Weights of a small GPT-style language model, trained from scratch on English Wikipedia: no biases in attention or MLP.
Each number is 128 + 32 x the weight over its row's rms, rounded and kept within 0 to 255. Layers, rows and columns count from 0. Numbers have three digits each. The size before them is the row's rms in percent of the matrix's.

# layer 8 MLP down (transposed), 320x128, rms 0.053, rows 115-178, columns 96-127
108:131102169120127105155101144103140129120074124117147164139130053104098130168126218076092070089095
105:186134136108053131179126124123128158110098107106184142153155062118125087152081131074125143177154
103:083165102153069177143096121068127152109131164142159154112131095141105138148107135090126147104158
102:102157155088120124089140195132118197136131128152133129099114116114171116133116185135107128120114
098:159154063126151126133114129154166159107052106131151101134108119127101091162076076096162117081163
094:118129133147168103137159108115162171152204107171083147102164123183088109162137171142164161119128
097:121117128167128112087090103176092083164128156127164157140100114130195065157169168081088138102093
102:127136139141166121149098107149183068109113180177063176148197145135140109081119183164152134126128
100:071128145120141135152161155088126139130127174127075125088095157130116054117136161149134102120119
104:164112161095130155136097137059092176107118098106138163106161147119156122098113127121150081120122
095:099100146166144145123129125117070104138143152128187078148125126112120115124182087144085078102110
093:138152126095150127160108115148167108128149108138080189106134114106097066148089160132159149175108
096:151126198104137166126147069114134115136122129157214126110158141119110104149142165112138130103173
099:160103131172141137122170097095098164112131103116119100151144195137144062168068106147098073115178
103:104061155072116158120094108165134050110109149128157177088063166137114073097106128164160113162060
099:141117155158132120152147210081142156156060111151172166112107158141139084071129142097200063087154
099:123132122146146133132145146094146135133153124085181175148149117124091135121110164111148231047110
118:179165118174089139141099114129093164129050105130093133072210126155141103084099162161136140142122
107:165142166166168102124135109105136114130162118087197041108065132115157134099144142160086082134136
104:118139099134121109076128142145150141116134092113148112138051115106136101131089160120157082141144
094:141155143150110084114139085122147126142071131126091158097148154134190105105050140143146050124130
105:168089120106184166154086109123097152138119202155196146121143105193146086119178121158141118115151
099:111106130151109163133121115114123161093086123138119167165087190131074096101197146168168151092115
099:120121179137142153101163061108060077148112158118132147134106122121189084138121075144145125167137
109:143121138143098105150168140105147119060102131099125099213111103141079132105052138115174189113097
101:134108123153130164142097121141147090134206122090134094139105173146144082111145129136167115084116
106:137119132077109162075116139131141114122099198136138139161136130089096069123146134115138106102149
101:142114129171106069172142148137115069187150166105136062211109166116047121127143177118118058106119
106:105086158155135120160124093175110154109093138158132130148117127190119161122165085123063100135114
100:130111114173087142128182108112122137100160119078090142140146117172199127076120189087181079125176
094:131117135123112099135151055144125152094092159125101134145145130121114156124144147135122140106138
091:121132091158111144146140131057137140108053102155117116163162147111190109139172083160125107122123
099:043022096108146137136167133150216131076164129124101147095160158105097177131107128142141116159158
094:095131088208109121165083122167118075141173109120182125177122163118172144138091137160151119143173
102:071091103112123132140129146161107090130143115118149071125137057123093142210166068121145153093107
099:115178170153080096163130115151109148114140156175111166102119135181204115100151166169129126127093
109:105142170159136160080102119145145180069086101121161123096138154188147136113143146118120103112122
093:113164128063194140128140123138159171091133130110117160164165155118134154115097119164166146189202
098:160129108059121127089095119109143140075053148103110106138158164091125141180083160153159160132144
099:151110135123107117130106108135135062064114073154172116144101109149141133090147182146133092118119
090:178153108118082136156110095098164159141174134129129118150090157116117127121141130107137102102116
104:104111070127131184135126105102108148128088112100151140107177128106098098099075160131138148070183
103:147176090103150109126105122067151165141117144171151131167120113110131129158155083083107117197088
099:117136141191118130121105116146093175120118114174164084193140168165125108136172129108124183093146
104:078107151095118109111059127142110117108133188089144158104135116170093120116076130139083117165153
098:181071106079126161101094117141145157099094146119130197169071148135160117149056170148072113217142
090:075064137132115180117120155050098147107073179098074073170126148130138129050140122169095160106111
101:180117175100088102108111138171119116169080142144076123151125155097135112110155113143100162122112
099:103111133117096115132101092094204113126179082157139109128128146125117091205232176103083143113120
105:177141093142123129089157108125101096131106118139082123134142144137087149155141123076165113196137
098:151171169094128111155147104091190084157151139104109134127099114091082127116083145139110124125137
095:143110122105144089163117145145079159187067138071160142171077115096139093094113195063048086155130
104:110130151073105197083163208134146147123115085115156095160107166153085132203133139168156128103137
097:147188150092163147174118167134189202111148071134100162141183124140087125108146113098084073160113
102:184106093118186118155109144126200104126100162124085155074101155145125138080151158123116138135115
099:155146070135173079106118200169129146076096114142164075133165139116117131144194067072138068119108
098:064192139135150166095137082178132128139181145145117158162139084165137170118101142099131163109126
099:091145136107074155192141129102125129193200132138187177094121114085132081139140130067140146161095
103:193142132097169116104128134097146171162149117190101084083135154095107102128129091085143108111175
098:172149114180116086133108111090097136142160104113076117130101156099158161132192185104056112143132
097:182141110114085150123145181127102093082119059138126132071152136125067162147141118125184099098125
094:099121120182118064133176121122191116110144135226134129154119127146162161131139081107027171111134
092:152104115093118141103119187086112168110150157107086118174085181138145205128135121115143079194147
091:187144126124133089124062129113106164136104127093144123157135144159142121085116173081101099135087
# layer 8 MLP gate, 320x128, rms 0.0684, rows 116-179, columns 96-127
102:163134144118107086139152113082141168148165109150163141100161058113155101147193092143136131201136
100:122112101153073107142132135089078110120146131084118185127113185181114081167120059125151139206037
100:093138084144115128125125114151104122184135152138162121120135163068077088114141158099122194132121
101:158116121189130146117153150147117111119219069152142141123121112118108145094229181172103074126090
097:127105167079127136132139078164172161099165084133122164172190115167079147141111102164164136110113
100:148148153175110113110068114093082062108141102128140158141127106124143175107134160130109092141117
095:142151100118094180140144146147110156108144132072120162134127086150098101070149137154135107163150
113:133153069113090148109148157144053156146166104105096119117129116150126144082107146141142094094118
101:174131153155156153155154125100165111114107129171115186150170113066124130117136117145132118130144
095:129115120130144185108181192099142145142104121162089124113127159151102157126103110163144153109140
092:169141129108120166107092125136112116136082145136132165138155074172095113111157187147089148134115
100:125095167164087123179098100162112118146125151105150146077169126147142104123121129104167138121157
100:174135070136101087129137108120074172110146081172129157161151121131188146170099120114135138144072
102:109168107182140131149110129149077101093078150088081123170155094129177142095150168162142165146124
099:096088130119209116161131166141090161114148108105105145152109140196121119186164140105162119167117
097:143097208128127168128057149124092156173110198146136140168200104163168136114091107072064134134169
100:132173128139151142112031111143146164119161116132135133135137110155108174081067133073055186159115
101:069053076126105097134101114079109093158101114084096125098163098137172108139174084087120181175101
102:164092142076090143130132135118104173168148127114077103162115076081093090135097166108108161098147
093:160147183151116157140083083186130147079109176149095113072168070142140109127098167185134105080140
104:137109180110138153047115087111148164087077116150151103131162125109144133137148120054080130103188
092:127115082111114068141101100180143087146122146166113081131141164110107123106173157127176182076163
098:102092123187173187136152111064150103105149143091078143169100072139105130139136108145091128132135
105:118115115176095092157133085100153091104121084039075136137107100144128151135151179129145198170154
099:084097095152102095098155129106117155129127115069124076133150118095133161125131166115159153148137
107:103109125114112083155107161126160110100184125092172128149117121077087098146175184129136160144117
098:134146089145194110210087099119108156148130121184074173134158111130137184177126117149110063176143
098:147127174102186080133059151120140094121090110155132176027175150079091092126180107126120135087136
101:142145165085137134145088113165178076129122102140146167132152130108113169112185153068140097121151
095:157127086167130144161076136098103190155138169135082093176110136123093136127155121143123154121140
099:123155143067153137170081106114075137097172107151129172113075170135116085134180113170114135149119
094:168127107137173111183153144051071149150120128109116140127134084101056113099126086110096114106147
095:088080119169116196126124105139105139114110132122094081133164107095154105172116181122135175158157
091:169142070177122052168127101170123096140173089137165120116137102113120118151052124131114158125074
104:087100162149075146133134156111148135151101136096117143113151150122166062155166178113080207142150
107:081145119171109117107089153130117178077162127117087164103117150102131101118120159109078174130177
099:130176153144150109162104167131113130131173144081135169155208139146117167159124188120098164144120
100:098120172172126162159101128155161161140133141089107139105130110182063100100149171129144099187137
104:210172083128160168131142149165139134128175148146095157134118133112129152125224084111087149118147
096:102184202157150119135116096144167113109128133110187133125150161159109133110084130166045105117088
102:102115108086095087161095171106119115090125113118166180128133130142126090162163153116121173151100
099:122206114168120157179177122145075165109075057124099181065129184200144147115169152125092174185123
104:157136140118202142102091086150163099154107113104142128146104141062142179158137112089129074155132
109:082118123122129075083132089169111117157170102136136135147159087189196166148123141096138166116115
096:110120145124132199104112123133146155129159175177107141101198099139153123152104193058127104153123
088:136139119115153181140155131133184116143135124091122154120167145154105106156118111114179131164168
104:138149166162144157129132100070196117119078073089100118138171049117138189125109093125153172134158
108:125189142106182124096155150162092162108126148134152173122092095113139097124159220102134112083149
100:112127142119125111150084117105085151119129179159091168102182132115095065122114150139154128115142
103:118131116177103096148113152124197051113146136101097118130142126215115113151141124131112181180115
095:117150098157136143164112134153040150118079115145153108107096115086130134099119154160095113094150
099:072141095146071077132104129123129095109154142118098132183189092149197103140177156117103142113098
102:114145135111149056159135114155063118146144129129162111175124118070115111085077139145115190103138
098:123147143208099095098097090114131166132076188117115162135115162147122093136121168146140158102162
101:203131093110086156097108098082182215138130117128099139101057091087143130089073123166153170157167
099:144132112077100136117149173120142085115156153116081116151171116090086094102099165111135093130102
103:086129160128107072176131161051178139155174179087169162110135139126130107101154138102155153145112
105:189151080099160136176092134133161163145082150126199132142158161123174097132127117166110085174073
105:105150165180093116162150153100070158141119152118144113138131115123061145170130188151153164136150
102:146158113125158127129070160087120098101130202110111091133147142133158134109141168130189086160074
099:068091174135147120143105074137200163080094150130128148067145135140234137120114124111117146183123
095:098130135133107135138083177092137096165162146097127146100145159158169091122138127136153145171137
093:131192165117146124098121074135090140137116090124153104162140139063097138108112107112142161192109
103:197116138116158173094088109096056198094124122084123148088107130120132129161107158132181152183182
# layer 8 MLP up, 320x128, rms 0.0679, rows 116-179, columns 96-127
103:144122118122069145175106076150128113070074119097139160215121149194106109126091155082108119146164
105:069074149140076106125141104113160124106152064127062126072112132139076117108139124123188156155168
104:094095127075126131121143149153072117158150162150158082166099144088140084108215135102088183112132
098:122122150113096172110181161063065156166179099103125107117080133082121111147118178145053170111130
095:177200095121131128122168116143131130186148106105149134190147096106095087126136144073122087081144
100:122123090119082136144183126086188215139123129204088137123103086133120109103079105113140132115155
099:123063126159157098099156196147116103106144164052116128120109106150080113129151123185097081158135
101:162139155092085145078137137153138144152121142122101133119100120111084108121171093133164120157125
105:118179125121085135179157082148101097138160074102155135144121120151127166165125183113132098140121
094:157090102159088153096109164109177118113166140174156145124134117110145190096096130113145081133100
096:089149044131175137084098126112106100107130103078105171153089115114171123087162096211121157138093
092:125086118083133140168176060191185112119129075075121141090100190171145155175122199112076142067161
100:126190143077110175132076176101130139132147143101079120131103116075181197142115150140172102120143
099:133183142161161031100123148131092203099098090203155132109125102146119162210172148128168105181123
096:138154147118148166149153103125168148078142116112155097115176139122162148155100142128167097171156
095:185180094129139081154151130153086135055078142218109071115085112152171109067125178118122065108168
115:100148086225107075178138135143089142125090106155116145084121110087161111087156147163153119128129
110:134085121131154131109119167121115141109125147121206131148083170163100102167164112065097092152102
108:127075138054186135117104137111104145120131120210142130062096080119098113135099142129165084113101
091:140062079115150070153120144109126106122182127200163122154144097120118172172193114102145175104108
105:204152151122064165122142165086119113098051148121126120147166081064159186117141143088159163136065
102:072158121112165127101049121122130125142119124143094186107137140131150165086122110186144135142098
102:140148129173135052130087138129102164129112089188144160144118111113063109081144128109164134084153
110:108157202159170157190154119165126113095105116172160134109123136117157150083114104146110130110078
099:190134119076085134109113109185119036154170095112126106094113173147150086095095148095220136183103
107:147101161083113119054085199170129146134088150068126143128061091135055072103092155136110106095104
102:155065147088109146137135103134118100091172161151122084136076117173076112121145165179124203124135
110:157134225124116129160157095154142134130106168178094134112120149153080138148172136130147088129168
103:061171116132124118131140139128129149162098106122130117087133080114142117168091137098147127120115
096:202098123162160134056089135172132137138089112136153165116109090113122149087134164035105177133129
093:112111156072088125134153067099100080138147175158154165079126117124093120100126133074087157151131
092:109128079123057157196121149089112145137100122169171133192107197157113157121097171154058103132124
094:180095130150151176139091041150053112149088119152082146187143079116113121099151130099147162132129
101:145111113103170120127154188145128121126178090211179062058103067091138128178083089112126082115113
099:078101145116149070130126118122136127172088147099156195115139126131117105165114161112118128140142
112:074146150182116146143083103171127187089123173155112151138149144139130130116119119150098130128157
095:174092117123051110150100138108106056163099102187144152105109113133047094177190093099075145117055
097:137117091094124161132143094163140117156107118117108160188113193153138126119133102095203155083148
100:058153141121143077091121117139123095114145118114142107102112104164162139131083114145177151128091
089:116135067151141095132171206116143125188173155116118081111186110174120158122080128118106159151079
103:114142166096122126122149190149113136123135099143149126126159125134112078145165126159161178092122
098:183144159118117164175077147144105129141171149147132129194098150136131122108159164149102080165201
099:114124142138132097102108164070174132107124123067118074165153078156112101113022127119175097188132
103:125154107141055083157174159095117096071117165119139124166150148121227107194129129151162124165136
100:114096106130112077170159096158124113156132159129161153084130157098108071103117132159098137093100
089:202120172130064104187106127117106106135120170149160088135119090139146118077115156101122105147113
103:180167134088117144068093158099181133135117124155092135117118127114148141110102180112140084159144
096:127143123124123171130138154163127075130172096123150113099151151108138157117080147045099090110139
106:106137100170146136213100114150132132142115089107205092174129143112167183184104144143091180144166
098:140166154101146121139186107156160117152045070106148130142142140111090126161128115173134186184122
097:171094168123131136083082175153107145178147145148111098129122114123057122151169199112120174140132
106:096131168036097123119117159144141151143159113159103157144140129128132088143157135107115141123132
097:093092079138107086042118094068156170134083124201108084135122061118122098134110119149122096119120
099:167127204131085117136110147069159132114144081130146121078133165102093133142099193156127139087140
098:108126105153062115110146083157150083066126091123067101109084128132145118173107111169118164107186
094:126160086127116119119165069174068121128130165091086131135141092110125146179114104141142138163096
101:149115097079177070130110115208153137121032108156088115111182123191056115157144099071080110104176
106:107085134128117138169120152095153129140188078125104118143159156121153220108083132112148148123172
098:124087079087164163090158127138162073146125137148106200122162102146080135070123135097093112183130
098:092138168171203078114106102161165146178125112145145172148084107160092190123151149079132149141170
093:162154173124112145145063107147142169134137079129117168110215101106173086093091094168158141151150
094:131130140105084109127119110092142064174109149138115141056132113147140116119120093175214160129104
092:134070141140136183122102160103193172112152162106108125065110137086130117205149157105103091101155
104:144130123137188130073190125117111106162108074109175099151112117145117180129150096123146150103058